config.yaml
n_layer: 8
d_model: 96
n_head: 4
n_kv_head: 4
head_dim: 32
d_mlp: 512
vocab_size: 848
activation: "squared_relu"
norm: "rmsnorm"
norm_place: "pre"
norm_eps: 1e-06
positions: "rope"
rope_base: 10000.0
rope_fraction: 1.0
qk_norm: false
attn_scale: 0.247
bias: "all"
tie_embeddings: false
parallel_block: false
extras: ["some layers without attention", "local attention windows", "paired heads", "shifted keys", "value residuals", "a smear gate", "an embedding shortcut", "skips across layers", "capped logits"]
init: "uniform"
init_std_qkv: 0.0612
init_std_o: 0.0
init_std_up: 0.0612
init_std_down: 0.0
optimizer: "muon_variant"
lr: 0.00807
beta1: 0.9
weight_decay: 0.033
lr_head: 0.0111
grad_clip: 1.0
warmup_steps: 200
schedule: "wsd"
decay_fraction: 0.526
decay_shape: "sqrt"
final_lr_fraction: 0.0
batch_tokens: 16384
seq_len: 512
doc_mask: true
train_tokens: 105900000
steps: 6464
dataset: "wikipedia_en"
Each number is 50 + 15 x the weight over its row's rms, rounded and kept within 0 to 99. Layers, rows and columns count from 0. The size before them is the row's rms in percent of the matrix's.

# up: layer 4 MLP up, 512x96, rms 0.139, rows 148-183, columns 0-95
# down: layer 4 MLP down (transposed), 512x96, rms 0.0254, rows 148-183, columns 0-95
up148 103:50 43 79 49 41 66 65 63 53 75 60 61 24 30 52 60 62 12 61 60 26 55 64 34 31 48 38 29 47 54 57 63 85 44 66 49 30 67 82 57 43 27 57 50 41 08 54 47 72 76 65 50 75 50 64 55 20 53 49 64 62 55 39 37 60 67 38 52 52 51 73 42 41 54 71 52 67 34 48 31 46 38 47 49 46 61 59 40 36 51 46 36 47 50 23 61
down148 099:46 67 46 54 63 12 58 58 44 49 38 48 37 45 60 63 51 37 33 68 70 34 34 39 57 51 72 50 45 40 27 48 56 43 56 40 04 56 70 82 24 53 31 47 48 73 35 51 45 40 57 31 31 24 72 59 74 45 72 30 32 34 39 52 45 71 66 55 54 57 47 24 39 42 46 48 30 46 42 55 75 66 51 46 72 58 37 33 38 70 55 19 65 50 49 59
up149 089:57 64 84 48 30 44 69 71 57 96 46 63 37 39 74 35 39 63 66 11 20 48 40 52 47 52 69 40 50 58 34 82 53 53 65 46 54 49 62 52 54 62 42 47 37 22 59 42 55 36 68 52 58 32 46 53 68 48 36 52 42 29 38 53 48 32 36 46 76 62 46 33 64 59 65 56 48 70 34 51 36 27 77 39 65 52 40 28 61 70 53 54 37 74 38 50
down149 101:79 46 44 49 72 32 48 61 34 62 52 72 39 46 40 62 35 58 56 29 32 49 52 29 85 59 36 42 53 35 40 71 42 37 55 46 41 79 36 45 57 70 40 26 58 33 72 59 68 60 48 28 59 44 66 81 36 61 44 50 32 66 40 68 46 31 67 74 42 55 42 32 24 57 39 37 41 49 64 45 57 50 65 69 29 67 53 88 71 50 55 18 56 40 42 51
up150 086:54 68 75 42 23 46 41 37 54 59 26 52 64 33 44 43 61 54 76 67 51 46 78 50 58 40 51 45 65 49 55 50 48 56 39 34 37 67 55 31 59 40 50 17 63 46 49 62 39 82 65 57 37 54 41 68 71 46 42 27 65 45 33 57 65 53 18 67 66 62 49 70 29 58 38 50 59 77 44 38 82 38 27 68 59 32 47 59 50 48 48 42 96 44 62 74
down150 110:86 22 33 39 50 45 40 52 30 34 29 58 61 67 43 78 49 31 65 36 43 63 39 41 63 52 32 49 62 49 32 52 57 43 59 65 33 39 62 28 44 54 73 61 53 44 39 21 23 37 39 43 38 45 72 73 05 34 52 53 40 34 69 55 35 44 75 53 49 47 27 54 50 69 08 41 66 51 50 66 45 46 39 44 34 70 56 64 51 68 61 43 43 43 44 59
up151 094:61 60 57 71 52 55 52 59 44 70 42 42 45 63 86 83 65 49 73 47 64 55 70 33 73 49 60 34 50 58 48 56 66 78 63 58 76 53 47 33 63 50 49 32 50 71 58 63 59 28 66 79 71 52 51 58 46 39 59 42 36 53 32 41 61 55 36 39 47 28 24 48 26 31 75 52 42 41 52 47 36 57 40 55 71 51 19 55 28 68 11 29 36 66 49 58
down151 101:66 27 49 42 51 58 49 53 55 60 68 37 29 66 52 50 21 59 45 62 40 49 32 20 11 56 79 67 45 87 40 42 53 48 50 63 27 68 47 43 73 24 56 57 44 52 64 57 57 54 72 43 63 32 44 49 70 69 60 34 23 54 66 72 40 59 61 44 59 75 59 52 71 56 64 50 56 55 45 42 41 55 76 31 39 15 60 32 33 57 45 56 32 68 45 66
up152 121:50 62 27 27 28 51 63 47 58 67 66 71 57 28 51 64 33 48 60 53 18 59 59 73 24 49 50 58 63 33 66 67 45 54 47 73 69 33 33 24 56 55 51 71 36 25 68 47 28 76 64 48 76 49 14 40 35 72 51 42 53 47 55 49 77 69 29 55 35 70 41 46 60 55 41 62 74 49 61 60 44 58 59 44 52 45 58 50 61 77 48 56 75 52 71 65
down152 115:57 54 56 60 41 56 31 54 31 45 76 55 56 69 80 51 71 44 65 45 63 20 82 56 67 45 63 60 61 70 47 54 46 75 64 63 56 44 49 45 78 32 65 60 82 56 90 57 72 45 41 62 51 46 56 48 50 34 44 41 60 44 28 13 70 58 47 48 63 45 61 38 59 38 54 38 33 60 54 44 59 45 52 70 51 65 32 38 79 67 63 73 62 63 20 39
up153 099:45 45 55 75 64 38 58 37 42 33 44 51 55 31 39 35 74 44 45 39 30 31 38 56 58 51 61 68 07 51 51 39 53 47 38 65 72 27 57 40 44 55 70 80 37 55 62 82 19 45 68 59 41 74 87 38 53 62 58 47 59 47 80 53 43 57 24 56 43 58 65 57 41 45 41 12 42 57 42 50 50 47 71 33 72 50 45 50 65 34 57 62 73 57 63 35
down153 092:33 58 63 59 41 55 37 36 61 43 77 08 37 59 57 65 56 61 35 61 44 70 49 65 52 07 51 54 27 52 34 48 40 50 46 66 47 40 54 77 58 41 59 39 67 37 49 34 64 26 51 22 43 64 31 24 62 17 45 77 36 47 44 64 40 42 64 39 53 56 68 58 52 38 42 73 74 23 73 50 47 63 41 44 49 53 53 57 55 76 48 68 61 64 43 23
up154 095:61 34 42 66 52 72 13 50 84 38 70 31 46 51 18 39 68 21 54 62 37 59 54 52 38 55 33 65 66 30 54 45 34 20 59 72 42 55 40 34 57 58 51 32 50 33 65 46 42 79 63 74 47 36 60 21 51 46 49 58 41 24 54 60 67 51 61 51 29 54 63 49 66 50 49 91 65 37 54 39 56 52 70 42 37 65 55 56 67 64 65 36 61 29 48 46
down154 093:30 38 62 53 52 51 57 33 42 66 39 39 60 43 44 49 53 53 48 10 60 62 55 44 24 43 37 60 69 35 38 35 46 44 61 43 67 54 43 11 54 34 76 21 18 62 49 44 65 48 50 48 38 52 72 71 49 69 56 52 43 61 47 68 29 28 33 31 52 90 48 49 21 96 32 37 28 52 37 42 62 41 61 38 53 54 54 43 58 44 34 51 48 60 48 34
up155 097:56 54 53 38 49 61 49 55 62 65 38 54 42 52 40 68 45 42 44 63 59 77 27 50 57 69 64 31 44 69 31 62 38 69 75 64 58 30 47 40 49 40 52 37 56 32 23 50 44 80 40 35 67 68 45 34 45 40 44 64 57 61 51 63 52 53 47 88 30 37 55 61 78 52 36 51 84 25 56 56 45 49 30 05 57 77 22 58 52 40 69 48 58 67 57 22
down155 090:41 99 50 48 69 54 63 60 54 58 65 21 37 49 29 25 57 40 52 46 54 45 40 47 41 53 49 43 52 47 61 93 40 52 42 53 57 45 48 44 42 53 45 66 50 10 37 52 42 69 57 51 48 63 55 43 60 73 56 59 61 71 38 68 31 47 62 62 72 34 57 36 41 15 66 56 65 51 32 47 69 76 22 88 51 61 51 45 70 54 44 47 46 42 35 57
up156 098:51 60 53 50 63 87 23 07 38 41 45 37 47 51 36 47 41 56 53 67 68 42 34 58 47 51 43 51 71 62 54 64 58 45 44 66 46 39 14 49 29 34 68 35 45 43 82 38 20 47 62 60 52 74 40 38 43 45 11 48 40 55 52 40 38 51 55 52 39 35 56 27 48 61 39 66 61 15 53 63 35 71 57 63 55 22 37 48 42 83 52 61 56 46 42 35
down156 097:36 71 51 32 44 31 61 51 62 49 55 61 73 27 51 68 48 69 42 32 67 62 11 26 45 34 58 29 29 59 44 52 40 62 40 25 64 23 49 33 86 29 65 52 36 80 23 39 73 54 33 29 48 46 40 71 38 49 65 49 54 57 66 58 40 64 44 53 56 67 68 67 61 64 56 63 44 58 22 30 45 62 57 38 66 66 71 49 41 36 38 49 51 34 49 43
up157 080:69 40 76 38 41 33 60 42 29 47 34 46 44 37 37 60 36 79 58 08 43 51 61 56 61 31 48 45 41 31 52 36 57 51 43 29 62 65 49 45 27 44 57 67 34 54 64 64 64 34 37 56 67 72 29 43 65 57 60 26 27 25 52 63 53 44 60 55 36 52 47 48 29 80 45 72 63 55 21 77 66 50 62 46 46 51 48 29 22 34 51 58 55 25 47 18
down157 077:92 55 67 43 41 50 57 50 48 50 51 25 57 61 55 58 33 37 56 28 84 60 36 36 45 55 30 28 58 48 14 94 45 22 50 68 38 53 44 26 43 74 39 57 24 59 49 53 48 34 51 50 65 45 56 71 22 71 59 47 64 46 65 58 51 55 43 58 58 38 62 56 52 54 47 61 50 49 28 40 38 61 54 41 56 45 51 21 52 68 44 68 54 84 23 37
up158 096:28 75 44 50 49 28 70 51 50 47 60 43 63 78 73 18 48 50 36 92 50 52 42 39 45 60 67 47 62 57 57 24 52 58 62 68 69 48 48 54 36 35 69 82 49 74 47 42 71 48 63 31 45 33 40 43 55 66 45 49 47 66 39 57 39 52 63 46 51 41 36 90 34 94 42 44 60 59 39 23 68 47 42 65 47 47 41 53 52 43 33 62 42 53 29 28
down158 101:63 32 41 74 31 78 42 32 56 66 57 81 59 48 47 60 43 57 66 50 45 69 76 49 36 53 31 60 43 64 43 50 64 62 44 66 30 67 61 62 48 44 42 64 34 28 46 57 42 73 86 51 47 44 54 31 83 32 53 71 37 25 72 62 44 92 42 46 57 79 56 37 31 40 65 35 41 37 56 54 31 50 60 49 50 49 48 84 70 37 60 46 53 52 61 47
up159 095:45 48 45 62 58 53 39 52 37 45 33 60 30 49 66 55 60 38 48 49 40 53 68 77 48 54 41 29 55 44 63 60 41 61 49 37 36 46 53 32 42 45 42 56 46 33 39 72 70 67 56 61 64 57 43 26 51 37 73 60 02 12 73 32 51 47 53 62 63 51 29 61 60 71 23 58 35 56 36 42 45 61 93 30 43 44 50 41 24 53 74 61 81 24 42 42
down159 103:99 47 46 69 40 74 64 65 37 54 38 28 46 70 23 50 57 60 74 44 57 63 65 61 51 59 53 19 46 49 43 47 31 37 53 44 58 66 54 21 51 30 37 38 46 44 71 25 49 50 57 55 46 55 52 71 43 60 65 63 49 33 32 22 26 44 43 29 31 62 69 40 48 60 43 84 46 47 33 55 58 68 70 44 30 62 53 64 59 81 39 55 42 44 64 34
up160 100:37 53 71 48 80 46 49 86 55 43 61 58 72 58 68 41 30 67 40 60 66 60 38 50 57 55 68 47 59 57 53 68 45 58 28 81 39 60 65 53 18 73 41 35 49 57 46 42 39 53 66 40 65 62 40 67 52 39 55 37 71 56 36 25 74 43 48 48 54 73 36 42 06 41 51 41 79 39 40 56 35 42 40 32 54 54 33 37 36 40 16 68 76 43 55 58
down160 099:19 78 72 55 53 37 60 57 52 66 64 54 31 42 46 58 39 47 55 66 38 61 53 42 57 27 54 35 77 57 48 59 16 65 70 41 49 69 34 52 23 19 48 51 33 51 66 49 77 63 43 58 48 49 86 47 79 76 42 58 41 62 44 67 43 40 37 52 46 78 48 78 56 60 79 55 34 45 54 62 44 45 36 67 43 28 52 68 67 53 39 51 59 71 73 36
up161 113:62 41 74 64 52 45 56 14 58 45 52 56 67 31 54 43 59 50 42 88 59 44 50 53 25 64 42 35 29 52 42 32 58 49 55 54 67 30 70 89 48 42 44 26 53 68 50 61 47 56 76 52 51 19 33 43 26 61 56 57 72 57 48 31 58 65 47 70 57 39 44 48 45 48 71 48 48 47 49 50 41 42 33 62 76 47 52 43 01 56 57 28 41 86 45 39
down161 108:73 44 86 51 58 60 49 73 42 49 40 60 53 59 45 58 56 41 39 57 60 35 29 71 40 53 57 43 56 43 55 49 63 25 57 35 75 52 29 40 47 40 52 56 57 35 45 43 47 47 56 40 41 57 04 56 53 62 56 44 76 32 50 25 73 31 22 12 32 86 57 67 62 39 73 49 43 44 63 40 29 72 40 61 44 56 40 32 49 33 39 80 52 48 66 34
up162 099:58 49 58 52 72 20 35 36 59 47 65 29 46 53 47 36 46 52 54 57 71 64 59 47 34 53 43 21 29 73 33 64 69 34 59 59 43 41 86 56 58 47 79 36 46 41 70 47 52 61 46 44 58 52 55 26 45 54 75 69 27 68 71 50 62 55 59 56 16 37 43 59 49 73 42 42 77 35 30 54 55 71 66 37 70 44 77 27 37 48 33 50 67 44 27 25
down162 097:44 48 46 55 51 58 66 65 34 55 45 62 50 49 47 81 71 24 47 47 54 41 26 53 69 35 29 62 42 21 73 30 54 50 69 51 53 39 59 39 89 58 78 45 49 65 56 22 59 43 41 38 24 38 35 38 62 46 18 51 27 44 79 47 26 64 54 58 33 50 46 49 85 34 56 59 59 42 32 49 54 39 50 43 56 47 70 47 46 63 31 44 74 25 42 22
up163 100:71 67 53 50 63 46 22 58 64 56 65 29 43 37 23 46 82 29 43 38 62 54 41 53 54 26 42 58 71 64 48 71 34 54 44 68 22 78 34 79 61 61 31 56 44 41 34 56 77 60 29 57 47 49 28 30 60 72 49 64 69 50 59 66 65 71 28 69 50 55 59 45 44 87 51 51 54 72 49 32 40 61 64 45 42 57 47 38 69 51 58 62 40 47 22 63
down163 110:47 41 52 62 47 54 51 24 41 34 78 53 53 32 67 60 50 46 48 60 40 32 73 52 46 44 37 64 32 54 37 55 32 46 61 39 61 33 48 40 71 65 58 59 34 42 51 64 11 21 40 40 28 77 74 33 67 31 55 55 49 41 24 58 39 70 44 78 57 51 44 60 49 51 49 46 34 35 50 64 51 66 42 71 80 30 25 80 54 34 62 25 59 42 70 22
up164 120:59 67 41 60 30 33 83 42 37 40 71 45 34 45 59 42 42 42 24 55 66 35 40 31 52 49 63 47 47 68 44 53 34 70 32 52 49 83 40 47 47 32 31 36 59 54 33 46 65 49 60 38 48 76 21 54 41 44 34 59 54 39 56 63 30 75 37 75 53 59 52 60 42 54 38 57 43 76 65 48 43 50 59 81 34 60 24 17 40 77 22 54 52 39 24 30
down164 123:46 35 52 63 63 30 58 61 36 78 46 48 52 26 74 83 68 53 21 36 61 33 38 37 45 43 33 54 34 62 66 53 50 51 25 79 56 66 59 47 35 57 22 56 54 60 45 37 03 32 37 70 52 69 58 41 26 28 52 56 49 39 36 59 49 63 34 39 78 32 45 51 47 69 61 66 51 56 35 24 52 40 18 46 36 38 62 57 46 58 52 57 48 30 60 59
up165 097:31 20 63 56 64 37 38 61 79 30 63 47 60 50 44 63 49 82 41 44 50 51 60 39 16 47 36 45 37 26 34 62 41 39 52 47 75 43 57 53 53 46 27 47 83 43 47 51 29 59 70 53 56 45 51 62 43 63 64 19 87 35 40 49 66 62 31 67 39 46 48 42 50 48 66 38 51 63 36 76 42 53 78 34 90 64 47 32 52 41 36 71 47 34 51 44
down165 095:73 37 69 52 79 61 22 62 71 69 45 61 38 44 49 39 71 50 55 40 48 47 45 39 43 49 68 37 63 40 24 16 58 61 54 67 51 20 36 38 60 39 67 58 54 48 28 88 38 93 71 67 54 52 45 52 51 71 44 53 65 59 57 56 54 29 60 63 50 31 72 23 25 67 57 24 43 51 77 62 64 35 55 53 57 51 61 41 52 48 54 39 42 41 65 46
up166 098:67 37 27 67 59 45 58 34 44 53 66 42 74 22 41 52 49 35 46 73 61 52 58 75 43 55 47 39 37 56 57 63 45 50 31 34 44 79 26 41 50 55 48 36 66 65 49 65 70 38 63 43 57 47 48 50 82 59 42 68 30 53 78 63 57 61 32 69 53 36 57 72 41 62 46 58 23 65 65 28 68 51 37 24 49 80 32 28 33 30 58 60 76 34 20 51
down166 096:18 46 58 48 48 45 61 34 63 51 59 73 57 33 38 86 21 88 48 48 56 43 52 53 80 19 25 38 53 29 46 45 46 42 37 60 58 63 45 49 57 60 38 27 53 37 49 72 53 64 41 84 22 61 42 40 60 52 49 40 57 74 42 45 32 43 69 34 49 61 37 65 35 54 76 40 43 64 36 69 69 38 42 62 63 37 78 45 71 69 52 63 61 46 38 43
up167 102:62 51 51 79 43 52 68 29 66 64 63 34 54 49 51 44 96 60 45 53 25 47 47 29 21 29 31 34 41 47 34 44 64 39 48 42 51 58 51 52 50 19 51 49 17 55 47 32 40 57 67 50 33 34 48 72 49 52 21 72 53 64 67 67 35 59 41 27 66 55 36 69 37 30 85 35 44 78 42 61 52 34 60 48 50 55 33 35 44 43 60 77 56 47 57 55
down167 107:64 81 82 55 60 36 48 41 84 70 61 62 63 35 56 56 53 69 46 52 26 40 37 23 46 48 42 63 58 22 55 44 48 47 23 39 60 61 51 26 42 52 74 62 42 25 43 25 34 57 15 75 26 59 60 67 13 53 48 51 24 45 55 50 43 39 62 63 59 53 84 43 43 53 67 65 54 56 78 44 37 44 41 40 51 41 38 47 49 29 51 39 55 60 54 54
up168 100:38 85 28 71 43 46 48 60 52 63 51 46 71 55 48 54 68 65 44 48 40 23 50 35 56 42 59 07 56 50 59 26 38 55 51 51 50 39 60 51 23 46 53 45 29 49 57 52 51 54 32 26 39 85 51 71 62 69 58 79 67 96 63 62 46 21 75 29 48 39 66 68 54 42 49 52 44 41 37 39 61 38 46 61 53 49 51 55 48 43 63 45 66 37 66 17
down168 098:70 32 40 55 53 78 10 56 50 51 70 34 25 40 49 51 60 72 40 62 55 66 64 70 75 69 20 56 75 67 55 50 26 31 29 53 56 39 71 63 36 62 78 56 46 50 61 53 31 18 24 45 48 45 61 69 32 31 62 51 43 39 16 58 53 46 73 47 48 52 66 60 51 60 38 57 59 47 68 66 47 36 21 74 45 46 44 53 43 53 63 47 50 34 49 51
up169 098:77 47 64 52 90 49 28 33 60 29 77 31 41 58 43 71 62 42 55 52 34 38 53 42 27 37 32 58 51 56 56 53 67 46 49 61 51 48 45 59 43 30 54 62 71 52 73 62 48 34 56 74 58 63 35 40 70 53 49 36 51 37 69 55 41 60 32 49 74 23 59 33 42 53 38 57 59 31 42 72 39 66 55 79 98 42 75 46 34 52 47 61 80 58 36 62
down169 113:69 46 51 46 80 54 23 64 76 76 47 66 55 42 62 73 41 65 17 37 71 49 43 27 60 59 49 49 38 30 69 51 33 43 47 68 53 50 47 61 59 44 45 19 70 46 47 55 51 42 31 53 28 65 55 59 50 50 60 20 50 43 52 32 43 35 57 44 44 86 47 50 46 38 05 30 58 43 53 45 70 19 52 77 69 48 40 41 42 35 40 29 70 49 55 48
up170 094:55 62 65 31 50 57 35 37 67 26 65 70 32 49 48 41 60 63 34 49 55 73 78 52 36 40 33 28 61 21 67 42 45 74 53 63 35 37 67 52 47 53 66 15 67 32 54 51 58 44 52 85 49 50 52 45 60 54 52 40 22 49 48 65 61 46 52 58 17 88 41 32 58 43 56 48 31 68 37 48 59 68 63 18 44 46 33 70 56 39 35 51 54 17 50 36
down170 089:40 54 30 49 56 53 55 56 48 45 49 45 48 37 49 77 73 69 56 45 55 72 52 62 49 73 50 38 25 47 42 13 61 55 28 55 44 66 70 22 57 43 53 37 32 62 61 31 56 58 39 67 52 37 46 46 35 44 77 40 41 67 76 68 64 18 44 60 63 32 50 91 16 69 56 50 47 46 65 39 61 37 25 39 70 27 42 76 29 67 61 53 45 56 48 53
up171 095:64 63 31 35 05 52 47 73 49 38 36 50 57 60 48 56 51 48 51 69 63 50 66 51 49 58 50 30 39 55 44 52 50 46 48 49 49 43 39 41 62 44 73 38 34 48 54 43 75 85 45 53 88 25 33 39 44 61 40 18 56 41 29 55 55 29 49 82 41 83 40 46 59 71 46 53 76 65 54 60 81 29 39 60 65 46 81 62 57 44 49 76 54 48 53 32
down171 096:35 45 50 22 70 44 37 26 10 47 35 36 50 61 75 51 72 63 51 39 61 30 50 56 72 42 56 75 18 55 50 36 46 36 45 53 42 43 70 48 62 44 63 31 70 53 41 58 40 11 26 58 30 56 52 54 46 46 50 41 57 45 71 64 62 27 71 68 48 47 47 58 28 34 12 57 58 42 23 40 50 50 51 62 33 49 35 40 46 31 77 63 49 36 36 57
up172 103:18 46 41 61 24 36 62 69 30 46 68 74 27 30 52 26 27 53 54 57 48 51 25 37 56 68 65 39 32 44 55 43 36 49 54 56 47 51 33 78 48 63 62 70 75 56 55 30 56 55 67 37 75 39 39 56 61 42 38 35 63 38 38 70 54 40 45 37 59 56 79 78 72 45 49 43 51 65 26 33 72 35 46 51 55 42 41 69 29 46 55 31 36 47 69 13
down172 100:46 36 60 58 34 65 22 53 64 53 51 31 38 55 47 62 48 28 40 73 68 45 43 43 70 59 77 43 55 41 48 48 66 47 42 69 23 45 63 64 31 76 38 26 23 36 60 27 63 62 50 45 62 68 23 63 37 28 47 46 55 40 21 63 46 46 69 61 79 60 50 56 28 61 84 54 68 50 46 68 70 77 55 56 64 58 59 26 50 48 42 59 25 62 59 29
up173 089:57 44 41 48 29 53 42 47 62 62 58 23 58 38 35 47 19 71 30 69 62 67 55 45 25 25 81 63 62 59 54 63 50 28 35 71 63 40 33 68 53 40 34 57 72 25 39 53 54 74 68 42 44 38 50 52 59 67 62 34 57 78 15 37 60 69 32 37 59 32 63 43 37 53 50 55 37 80 61 54 75 43 45 44 38 41 23 42 31 42 76 49 40 60 56 62
down173 104:37 83 64 51 47 40 75 36 43 47 53 52 55 48 48 62 70 42 50 82 57 44 44 67 62 68 24 51 49 28 47 47 53 67 43 15 54 69 25 51 49 74 41 52 48 44 74 48 46 45 68 52 57 86 65 43 87 52 55 64 81 37 72 63 49 26 48 58 30 64 33 70 59 46 88 60 47 23 53 58 47 62 59 52 36 57 51 52 43 46 22 72 48 52 56 49
up174 105:47 47 30 73 68 49 31 41 57 47 51 46 38 51 55 65 59 40 53 53 61 59 49 37 43 43 40 28 20 40 64 35 64 46 30 36 21 33 52 53 32 37 53 66 35 46 37 46 57 33 43 71 54 46 26 35 75 59 50 79 46 72 35 44 23 41 51 54 80 40 26 50 33 67 68 68 51 75 24 79 39 60 51 43 60 18 28 51 67 57 58 70 16 48 50 47
down174 122:38 46 23 54 57 46 39 39 46 52 61 26 58 66 50 33 35 52 55 31 87 55 60 56 35 62 27 31 50 52 54 48 48 53 46 51 55 47 89 44 23 18 46 59 43 63 34 43 43 46 28 60 40 51 46 56 50 18 46 55 53 49 54 33 26 51 22 50 62 23 83 69 26 62 48 20 60 76 38 74 38 47 67 35 33 62 40 28 44 60 41 69 52 52 30 44
up175 097:46 33 44 37 72 48 45 29 79 64 77 24 47 68 40 42 63 43 49 50 14 46 32 36 54 49 45 43 49 48 43 31 44 53 48 63 87 68 52 30 40 70 25 20 35 60 62 38 59 22 60 60 39 58 30 45 50 56 46 35 50 34 53 45 52 55 17 45 55 59 30 31 56 23 68 53 42 48 52 47 51 70 51 24 22 53 59 67 42 61 12 51 59 62 35 57
down175 099:64 74 52 82 50 27 45 43 54 69 65 63 36 71 70 41 45 38 27 39 44 65 65 84 45 47 56 68 56 39 37 48 30 25 49 63 90 45 28 25 52 57 41 56 48 46 64 44 54 67 67 47 47 70 46 50 41 67 33 41 55 57 54 58 34 58 68 65 49 66 40 53 64 43 59 67 22 63 66 17 46 39 55 55 71 48 35 61 19 70 49 77 70 59 45 62
up176 105:56 50 32 49 45 54 73 74 42 75 22 40 54 34 50 91 58 57 66 56 50 38 70 53 57 30 49 65 62 33 33 47 34 46 46 52 24 38 63 61 52 61 55 53 52 54 50 46 36 52 62 41 42 42 09 30 54 52 53 30 33 54 35 32 49 50 43 44 62 30 36 41 43 24 50 59 42 60 64 77 72 89 28 39 28 21 34 46 35 28 54 67 65 42 55 30
down176 103:36 61 47 27 62 71 58 72 38 59 42 73 50 26 57 47 45 60 48 45 53 47 57 53 75 50 45 44 40 44 53 58 38 47 38 70 31 55 68 21 54 45 31 23 66 51 63 49 54 35 26 39 60 44 66 40 21 37 46 55 57 59 75 33 65 13 60 70 67 38 67 42 36 46 23 47 87 48 37 33 62 28 62 56 42 48 41 81 71 53 63 19 59 32 48 54
up177 092:67 32 44 44 50 65 49 60 39 55 37 54 24 20 44 62 40 58 74 39 29 49 48 49 67 37 57 58 63 25 32 45 61 72 56 74 33 47 45 50 53 36 36 28 67 64 48 25 67 74 60 71 55 51 43 38 49 53 41 61 57 36 50 44 43 23 47 34 35 47 52 43 22 66 66 64 82 36 66 83 81 35 59 46 66 26 41 31 73 46 21 43 62 51 41 36
down177 088:37 33 71 27 54 45 40 59 51 65 44 66 37 33 35 65 40 44 25 72 31 43 35 61 57 26 62 43 43 43 70 74 61 49 46 30 43 61 67 48 56 61 78 32 48 52 20 66 29 38 54 30 50 31 59 38 59 42 29 56 53 28 78 37 43 69 58 41 81 55 65 67 31 67 40 38 70 47 47 63 62 62 51 45 46 82 39 67 43 32 58 53 30 15 46 34
up178 097:23 49 41 60 42 17 39 60 49 34 73 42 30 25 83 42 67 42 38 51 70 69 62 65 27 53 53 61 42 35 35 23 43 35 43 66 69 48 51 54 55 43 59 42 51 56 68 46 53 43 43 48 64 38 30 47 46 69 38 52 37 41 33 80 52 49 70 92 50 88 33 51 44 50 56 54 55 57 54 72 50 47 74 71 83 52 52 56 66 28 46 60 48 60 23 45
down178 095:80 61 57 35 51 38 51 08 30 53 04 45 26 39 39 50 46 34 51 40 64 56 59 22 64 43 37 13 39 42 54 77 34 47 73 47 24 45 64 47 75 70 48 50 76 66 40 58 30 45 36 66 35 41 48 45 57 55 32 60 46 36 49 64 44 72 28 43 46 39 41 57 57 47 39 50 33 23 54 43 44 66 51 45 49 30 58 21 59 44 45 47 42 34 32 49
up179 098:64 64 52 50 66 44 64 60 31 30 47 73 69 25 41 45 58 28 57 63 73 25 50 47 49 68 56 36 42 47 45 59 27 57 54 65 53 50 60 72 66 30 44 29 42 49 43 79 19 71 59 81 60 46 45 30 63 59 56 39 61 59 43 52 64 22 59 60 61 53 59 35 71 63 60 24 39 56 14 74 44 57 54 47 46 33 77 27 32 24 71 41 50 60 44 40
down179 095:36 59 43 46 48 72 48 42 39 75 34 48 75 58 85 53 31 84 50 34 44 45 54 62 43 34 61 32 59 49 55 55 60 53 66 44 66 55 52 48 71 46 44 52 68 57 59 61 35 49 44 29 75 78 48 45 62 67 40 29 31 59 14 47 48 31 53 57 16 67 25 83 42 46 63 57 34 43 40 41 67 54 61 39 56 57 51 87 48 59 82 45 73 56 43 64
up180 097:58 76 52 55 01 57 11 40 61 47 68 30 16 50 29 44 38 37 40 52 39 62 42 48 42 39 55 32 56 67 55 65 41 48 72 44 68 47 44 44 43 72 48 57 27 49 59 62 38 51 66 64 46 36 49 49 30 45 40 52 50 58 48 75 82 45 64 44 49 48 46 45 73 21 58 43 78 45 67 37 32 77 49 21 71 45 35 69 48 60 31 37 59 48 37 61
down180 102:41 59 36 44 72 56 56 53 51 42 44 39 43 71 80 28 58 43 57 56 49 57 79 71 37 44 53 49 50 43 54 80 48 25 48 23 53 32 92 24 44 47 60 62 52 42 63 45 47 44 66 67 44 33 48 35 78 60 57 47 67 46 68 44 29 62 82 49 23 62 64 42 19 49 76 39 35 77 48 55 72 47 51 66 67 63 53 31 38 34 37 36 43 38 59 68
up181 091:39 48 45 53 68 55 28 44 62 44 80 44 51 28 38 31 55 50 62 48 17 34 47 59 34 53 48 61 42 49 33 45 38 36 51 48 54 41 58 35 99 52 58 48 71 56 54 16 36 40 53 50 22 60 46 71 30 59 51 49 61 42 46 53 93 52 41 72 45 48 75 79 49 61 58 45 29 56 40 47 66 46 79 77 67 30 46 46 77 58 42 41 60 55 33 46
down181 089:56 61 39 11 42 57 47 54 54 39 60 33 49 43 47 49 48 73 52 50 52 57 51 36 70 53 62 71 88 44 38 64 51 38 80 67 33 71 25 39 48 25 40 31 48 66 40 89 26 62 59 64 45 51 39 39 30 51 58 59 50 39 28 56 54 69 56 39 54 35 38 71 34 69 20 44 62 54 54 43 21 54 44 73 34 49 58 59 68 21 72 73 54 45 63 55
up182 081:52 68 44 54 47 39 48 59 60 42 65 34 51 56 66 61 72 48 59 52 40 32 50 44 84 53 44 48 45 34 75 45 45 44 79 60 33 56 58 91 33 37 46 68 57 35 33 45 52 52 56 44 48 57 68 49 42 32 58 71 48 55 53 42 56 54 39 40 48 34 34 81 44 17 68 18 68 59 87 45 75 43 15 76 52 55 72 56 53 16 52 68 52 33 50 52
down182 088:58 36 35 50 37 60 59 41 62 57 72 74 41 32 48 37 12 58 40 30 51 55 61 49 17 51 18 40 58 49 25 50 49 45 19 66 73 32 30 56 47 52 34 28 54 44 66 40 55 55 57 50 58 61 44 55 39 57 63 45 43 51 38 61 46 55 69 72 55 68 61 47 49 65 04 65 39 36 32 49 38 45 53 72 30 35 43 76 33 42 49 54 84 66 70 71
up183 098:65 71 65 78 28 48 33 56 33 54 65 39 42 76 33 84 77 44 15 60 44 34 59 77 28 49 39 58 47 37 58 65 51 57 44 40 33 50 37 43 74 62 48 72 55 49 28 56 63 49 51 41 53 74 43 61 22 53 61 22 55 41 51 27 48 37 67 45 62 67 38 60 28 61 53 61 49 34 56 56 34 31 34 67 59 66 33 39 24 38 45 80 42 44 41 42
down183 099:40 47 41 47 69 47 84 73 38 65 21 62 57 53 52 54 40 51 62 34 33 47 40 45 51 41 56 50 59 63 49 46 56 72 63 36 51 20 44 50 51 56 45 59 38 51 42 57 74 51 44 66 32 21 75 82 41 44 33 70 56 33 47 53 30 45 20 49 56 56 35 29 58 22 32 51 74 45 37 49 69 49 35 56 44 61 61 81 32 54 29 33 84 76 78 40